Weights of a small GPT-style language model, trained from scratch on English Wikipedia: 57.7M parameters, capped logits.
Each number is 200 + 40 x the weight over its row's rms, rounded and kept within 0 to 999. Layers, rows and columns count from 0. The size before them is the row's rms in percent of the matrix's.

# v: layer 4 attention value, 640x640, rms 0.036, rows 323-347, columns 576-639
# o: layer 4 attention output (transposed), 640x640, rms 0.0335, rows 323-346, columns 576-639
v323,093,198,258,243,268,278,187,174,242,145,155,177,235,189,246,255,163,173,211,213,181,182,163,204,185,202,230,142,197,156,159,224,216,169,158,241,234,178,194,244,215,162,184,243,155,178,262,232,138,175,230,202,175,217,95,225,192,224,170,156,218,140,216,234,250
o323,086,209,236,222,184,263,122,131,203,181,187,303,220,162,173,233,245,163,156,170,162,208,218,201,251,258,213,150,160,179,220,229,170,237,229,214,133,168,239,202,204,205,249,159,145,198,219,178,172,231,175,159,131,253,187,209,209,191,170,208,191,142,196,169,202
v324,093,240,240,212,224,212,141,200,252,206,147,151,170,238,278,218,167,206,166,193,183,224,177,201,267,195,186,118,212,166,234,204,169,142,151,249,224,196,201,215,220,176,152,236,209,216,199,120,170,165,169,170,204,156,217,196,245,218,211,171,264,163,140,231,227
o324,082,237,241,181,232,153,228,165,264,203,211,232,200,162,184,215,270,151,205,165,180,201,215,193,181,212,150,169,176,183,204,217,197,241,208,238,168,147,229,159,243,132,193,130,162,192,231,227,220,205,275,174,180,251,240,146,121,262,209,202,244,130,203,190,246
v325,092,137,227,209,93,197,286,216,190,291,266,229,213,181,240,279,151,258,263,250,158,190,190,190,124,173,192,267,208,165,247,172,209,219,261,149,234,222,140,121,156,216,188,225,183,235,145,216,162,184,129,232,238,249,194,200,260,188,205,208,183,199,179,214,173
o325,083,124,230,162,182,144,242,233,154,171,204,242,206,213,218,205,272,202,156,245,175,299,145,183,216,214,154,231,178,209,195,218,195,223,165,229,216,249,186,198,241,227,178,224,221,158,256,257,188,191,194,191,180,245,193,174,109,213,198,161,190,239,212,227,240
v326,094,168,227,114,171,173,195,284,273,174,206,248,96,241,150,209,173,215,195,191,241,213,303,256,193,179,311,210,145,218,212,225,238,155,128,216,253,208,243,273,191,260,229,174,206,218,196,172,241,161,224,241,167,273,197,181,183,180,227,114,133,267,211,221,150
o326,086,251,186,209,236,249,223,297,197,191,193,148,255,198,162,241,198,228,169,224,179,179,161,249,191,193,181,173,240,168,225,204,168,208,298,251,156,149,211,174,163,176,158,172,215,222,126,292,218,242,181,222,158,227,132,214,187,178,273,200,176,208,236,170,277
v327,099,189,170,226,146,87,177,176,208,143,203,170,145,201,218,177,203,209,233,214,202,244,186,161,204,214,190,165,182,207,193,171,204,180,196,174,196,198,196,235,238,230,279,205,192,238,227,176,193,178,116,187,207,207,244,181,234,253,197,271,133,174,158,291,189
o327,076,162,135,168,238,187,296,209,253,167,243,241,240,219,146,173,274,245,221,231,241,227,202,224,226,214,216,211,286,177,213,215,228,165,212,165,194,199,163,189,196,211,202,114,221,135,259,203,179,231,232,138,247,236,194,220,169,246,203,182,179,98,154,265,131
v328,099,210,206,224,215,267,165,188,157,161,261,202,240,210,236,231,144,148,253,182,224,234,176,234,136,128,179,166,180,146,319,217,162,180,172,210,210,154,188,217,147,195,160,175,191,216,232,177,231,146,254,124,219,211,108,201,219,189,138,146,138,199,146,188,199
o328,088,180,244,248,141,181,155,208,161,187,221,246,149,166,189,212,174,260,189,187,230,218,263,223,170,218,210,208,149,183,153,186,211,275,255,231,211,169,197,184,212,230,216,181,205,234,183,139,167,172,173,155,186,242,161,131,265,229,163,149,194,225,208,158,182
v329,103,167,256,155,172,200,260,174,164,210,128,162,247,205,157,139,216,178,230,195,231,160,229,210,185,193,184,255,212,228,225,145,243,179,265,249,287,156,225,193,224,179,155,220,265,229,226,184,225,262,194,230,143,181,171,193,146,222,223,249,127,156,210,215,146
o329,082,172,199,132,165,205,148,200,200,223,147,167,203,228,196,141,113,224,166,214,142,207,224,249,164,231,253,165,225,147,232,155,160,162,198,240,198,234,149,204,244,158,214,252,208,193,150,211,229,219,139,202,233,209,196,156,213,204,195,188,192,180,168,181,204
v330,101,244,216,236,207,166,218,216,150,122,216,232,125,210,180,193,206,216,177,263,245,242,158,200,140,175,131,211,164,236,218,297,179,225,122,155,219,228,226,178,206,264,206,188,166,213,218,199,208,164,163,226,217,211,235,212,220,180,155,166,210,283,145,237,185
o330,089,232,227,221,227,212,177,147,218,200,154,238,186,180,192,171,267,182,174,161,186,154,199,227,211,175,205,268,151,212,274,248,162,232,119,217,226,145,179,139,118,170,177,233,189,173,182,142,249,145,189,188,190,204,190,265,133,211,236,308,170,92,184,215,174
v331,089,137,239,185,200,298,247,213,127,219,240,134,217,191,191,242,263,134,235,159,272,121,205,154,248,180,244,187,154,212,149,239,190,178,227,175,199,162,272,228,219,194,133,170,216,123,237,201,273,229,241,274,190,173,253,142,259,161,280,202,175,158,202,156,207
o331,078,164,216,196,144,269,177,212,156,236,206,133,146,203,254,90,153,263,241,205,233,187,218,184,217,214,248,160,157,219,235,182,265,182,204,200,213,289,199,193,263,179,208,255,225,233,177,178,203,242,150,214,142,109,224,187,199,243,234,179,227,227,199,150,169
v332,097,243,179,182,188,124,220,188,173,234,226,254,188,156,189,160,273,173,227,191,169,152,209,218,226,161,219,244,273,220,202,143,205,218,225,233,158,158,161,212,176,136,153,242,251,178,113,177,221,232,205,236,96,182,207,148,223,172,185,232,187,257,182,173,207
o332,088,182,261,146,261,172,167,199,185,129,160,246,165,193,175,224,215,256,149,201,199,194,191,189,274,193,172,217,191,142,218,178,159,141,191,190,280,201,225,263,222,188,169,218,208,145,209,150,184,242,233,196,175,167,177,124,171,213,179,135,162,167,201,164,263
v333,092,179,211,185,178,215,185,247,273,102,201,209,132,191,194,161,244,188,215,161,195,195,223,199,189,181,246,144,180,227,163,202,212,171,285,202,160,178,211,213,212,246,174,224,145,196,246,184,284,179,208,173,147,199,180,245,201,177,182,178,240,231,254,239,230
o333,086,194,244,198,244,252,226,148,224,205,149,193,215,199,155,175,158,245,260,245,178,84,174,207,249,162,231,230,219,223,196,198,268,208,228,213,160,167,156,242,207,280,226,189,251,177,199,200,223,254,173,233,218,214,172,209,198,201,247,193,203,168,234,121,206
v334,102,164,182,155,213,233,230,177,131,232,146,135,248,155,143,150,295,152,193,235,241,172,190,136,208,167,201,300,217,213,203,196,196,209,257,217,210,172,242,157,198,199,150,205,276,216,133,253,210,234,233,192,239,260,229,205,149,175,231,233,175,198,214,148,268
o334,088,221,177,158,158,213,204,286,205,194,142,208,192,184,282,177,116,224,212,215,215,222,214,233,181,166,267,167,220,164,142,194,206,159,221,162,229,235,101,190,238,214,199,263,201,271,165,170,221,194,194,199,214,130,172,161,242,220,197,200,234,271,224,222,210
v335,093,166,215,151,221,169,167,99,201,178,196,258,184,247,240,259,225,201,219,243,201,227,196,175,197,172,217,169,186,230,190,227,162,206,217,165,162,280,161,144,167,207,140,175,228,178,203,171,218,224,206,265,133,172,162,256,199,183,159,181,166,227,186,164,222
o335,081,242,260,184,180,227,122,171,174,202,225,221,158,188,159,186,197,158,184,182,155,167,222,224,239,157,176,212,228,282,182,209,233,270,205,193,230,181,197,209,135,217,243,159,224,245,205,197,173,174,180,223,200,263,172,214,205,230,277,172,194,167,198,150,203
v336,096,229,229,162,193,167,244,186,160,202,233,225,193,150,100,247,219,224,210,166,218,157,209,184,210,175,120,192,224,251,181,241,267,226,215,184,249,240,165,174,176,250,208,156,178,179,228,205,242,228,250,194,226,212,195,106,194,210,195,253,137,128,159,215,219
o336,080,265,181,215,239,222,170,255,265,227,172,207,162,221,224,112,117,188,201,179,260,212,311,133,161,214,195,224,251,236,212,211,165,180,214,247,222,291,156,218,252,182,199,211,212,187,234,121,188,186,157,158,209,207,173,254,302,253,181,213,164,219,217,250,252
v337,094,296,178,186,192,226,159,194,203,213,182,109,183,230,214,223,166,108,228,256,151,149,135,176,148,203,242,221,220,147,208,208,154,165,184,263,180,206,167,264,203,142,193,233,289,245,228,201,163,213,217,198,213,207,120,219,225,211,195,181,141,269,174,140,220
o337,078,153,279,107,253,167,192,160,212,112,219,217,237,204,169,225,299,146,215,155,182,206,202,226,150,173,143,218,199,166,93,143,181,252,201,199,220,151,244,229,161,174,218,170,203,123,201,203,232,207,211,217,241,229,208,170,196,209,197,180,269,179,217,249,144
v338,094,198,198,230,209,164,207,222,294,178,144,199,177,283,283,180,200,256,223,253,223,170,193,195,216,137,246,184,159,157,225,193,166,242,164,173,214,114,218,201,197,172,153,221,119,206,245,183,213,127,167,202,228,233,132,212,259,135,235,166,296,252,282,208,199
o338,087,118,218,238,211,166,177,109,151,232,246,183,214,264,132,250,192,206,235,201,270,279,188,244,272,200,189,176,130,193,203,126,199,165,147,231,197,122,258,230,226,202,253,125,258,132,186,268,193,228,228,260,166,243,170,107,198,206,179,227,281,158,185,199,219
v339,095,150,220,150,163,201,184,206,222,180,233,225,150,226,222,132,187,193,229,134,242,171,149,163,154,210,261,176,194,204,203,196,230,115,157,193,206,153,208,156,173,245,223,201,202,241,104,153,276,194,200,237,245,238,202,157,146,170,245,250,226,159,205,246,164
o339,087,140,135,215,142,175,329,255,171,150,144,182,201,270,240,208,202,234,244,287,170,132,162,211,226,225,196,174,253,178,235,177,200,170,230,194,198,227,251,178,162,224,133,194,190,190,131,208,139,242,170,179,143,191,161,244,203,147,206,146,197,257,182,253,181
v340,099,164,233,168,285,211,171,192,266,221,222,191,156,116,138,173,82,202,209,156,191,214,205,235,272,187,166,212,147,274,180,226,149,255,215,197,199,273,180,152,213,202,180,178,228,156,203,193,240,224,184,164,199,125,184,120,169,197,137,153,288,251,199,205,134
o340,091,200,223,207,180,186,208,190,198,279,154,251,182,154,229,191,78,202,159,200,198,118,233,212,131,163,227,184,137,233,181,198,213,266,180,236,194,218,170,211,203,167,179,297,202,173,176,183,145,146,197,205,173,168,176,237,181,191,132,266,182,186,236,186,191
v341,100,180,247,272,203,210,183,166,211,202,216,260,165,192,186,260,213,266,190,146,206,192,231,185,281,222,168,170,118,231,208,174,193,192,135,129,225,197,246,173,168,160,230,158,167,188,284,234,177,187,233,155,202,187,195,175,206,210,159,208,245,136,181,292,208
o341,087,190,126,204,188,131,265,230,208,177,249,223,189,160,233,234,179,181,180,180,207,192,208,212,210,285,174,201,212,206,202,202,228,221,222,229,131,171,157,193,239,159,265,141,237,194,215,267,187,229,187,171,196,198,236,196,197,111,182,288,220,155,178,244,236
v342,097,152,246,187,193,178,201,212,185,242,150,242,169,145,140,239,240,174,192,156,205,181,236,218,285,185,222,266,209,248,206,204,243,253,215,191,168,214,238,220,274,208,253,158,274,194,211,196,222,223,221,204,205,177,200,91,248,183,225,262,201,187,175,227,187
o342,086,268,104,168,224,200,192,248,207,246,167,145,181,220,246,211,136,202,156,249,223,145,265,221,194,183,190,153,225,184,239,204,226,99,182,177,194,238,166,176,180,205,222,197,214,146,195,207,175,197,260,208,188,144,175,235,189,246,209,182,231,209,176,187,164
v343,097,123,240,215,215,202,162,184,283,226,192,268,188,219,151,195,208,209,249,175,259,237,229,294,237,168,197,181,190,161,213,165,226,241,179,193,170,168,205,207,157,223,181,260,160,198,215,211,166,167,200,80,170,192,240,202,235,223,257,172,231,125,209,149,217
o343,087,235,152,204,237,195,225,237,202,212,246,199,139,189,141,208,223,132,103,231,147,194,207,201,191,192,133,214,205,193,153,210,234,222,246,156,231,149,240,202,268,176,196,176,243,235,171,244,186,136,231,207,113,221,202,150,190,183,196,139,190,242,230,203,276
v344,096,181,206,215,165,165,182,152,207,175,225,201,277,243,246,168,155,203,239,247,207,247,172,204,161,202,234,224,231,135,199,171,118,216,217,136,142,159,205,231,218,173,187,252,163,197,167,179,185,167,168,197,264,243,159,266,268,188,184,242,247,189,191,247,176
o344,086,240,206,197,197,185,233,186,224,191,245,176,229,197,196,200,221,142,220,212,166,239,190,216,248,213,134,197,246,225,260,222,152,182,190,187,241,176,185,214,209,249,138,148,159,186,238,174,225,183,209,264,157,227,197,106,122,152,211,254,223,260,175,273,204
v345,099,199,220,210,199,214,185,198,127,151,185,148,162,197,203,210,166,193,157,290,201,157,201,230,179,196,259,235,167,213,195,148,168,173,202,199,213,245,175,181,124,215,204,286,223,158,201,244,235,210,233,188,247,213,227,217,240,217,183,159,212,236,198,204,159
o345,089,168,203,130,182,175,222,204,211,187,187,180,227,195,181,241,187,152,182,195,165,125,192,227,240,196,147,220,182,236,237,189,152,193,211,206,185,147,199,196,175,115,164,189,137,153,120,290,232,200,171,150,192,218,179,147,213,215,203,180,219,102,269,178,129
v346,096,230,242,184,216,180,272,172,232,169,218,200,214,166,221,231,232,226,154,110,197,151,223,170,172,255,192,220,271,212,231,232,171,201,268,268,201,179,191,186,210,183,263,167,207,157,242,217,157,151,198,221,254,231,164,239,197,196,188,260,213,232,154,173,185
o346,084,173,253,62,171,152,207,118,182,181,125,203,237,203,142,197,206,158,169,107,272,185,206,239,257,196,136,228,226,212,245,222,173,224,186,157,209,171,264,220,196,173,223,161,161,188,264,289,273,200,251,184,251,275,252,159,230,191,194,299,268,187,113,217,196
v347,101,182,174,181,181,230,151,229,152,222,287,192,195,203,113,180,201,221,190,227,192,231,216,198,250,223,170,229,197,166,158,191,212,166,228,166,238,254,204,221,245,180,261,213,172,137,149,188,201,277,227,254,121,202,199,144,291,183,210,162,162,228,149,187,139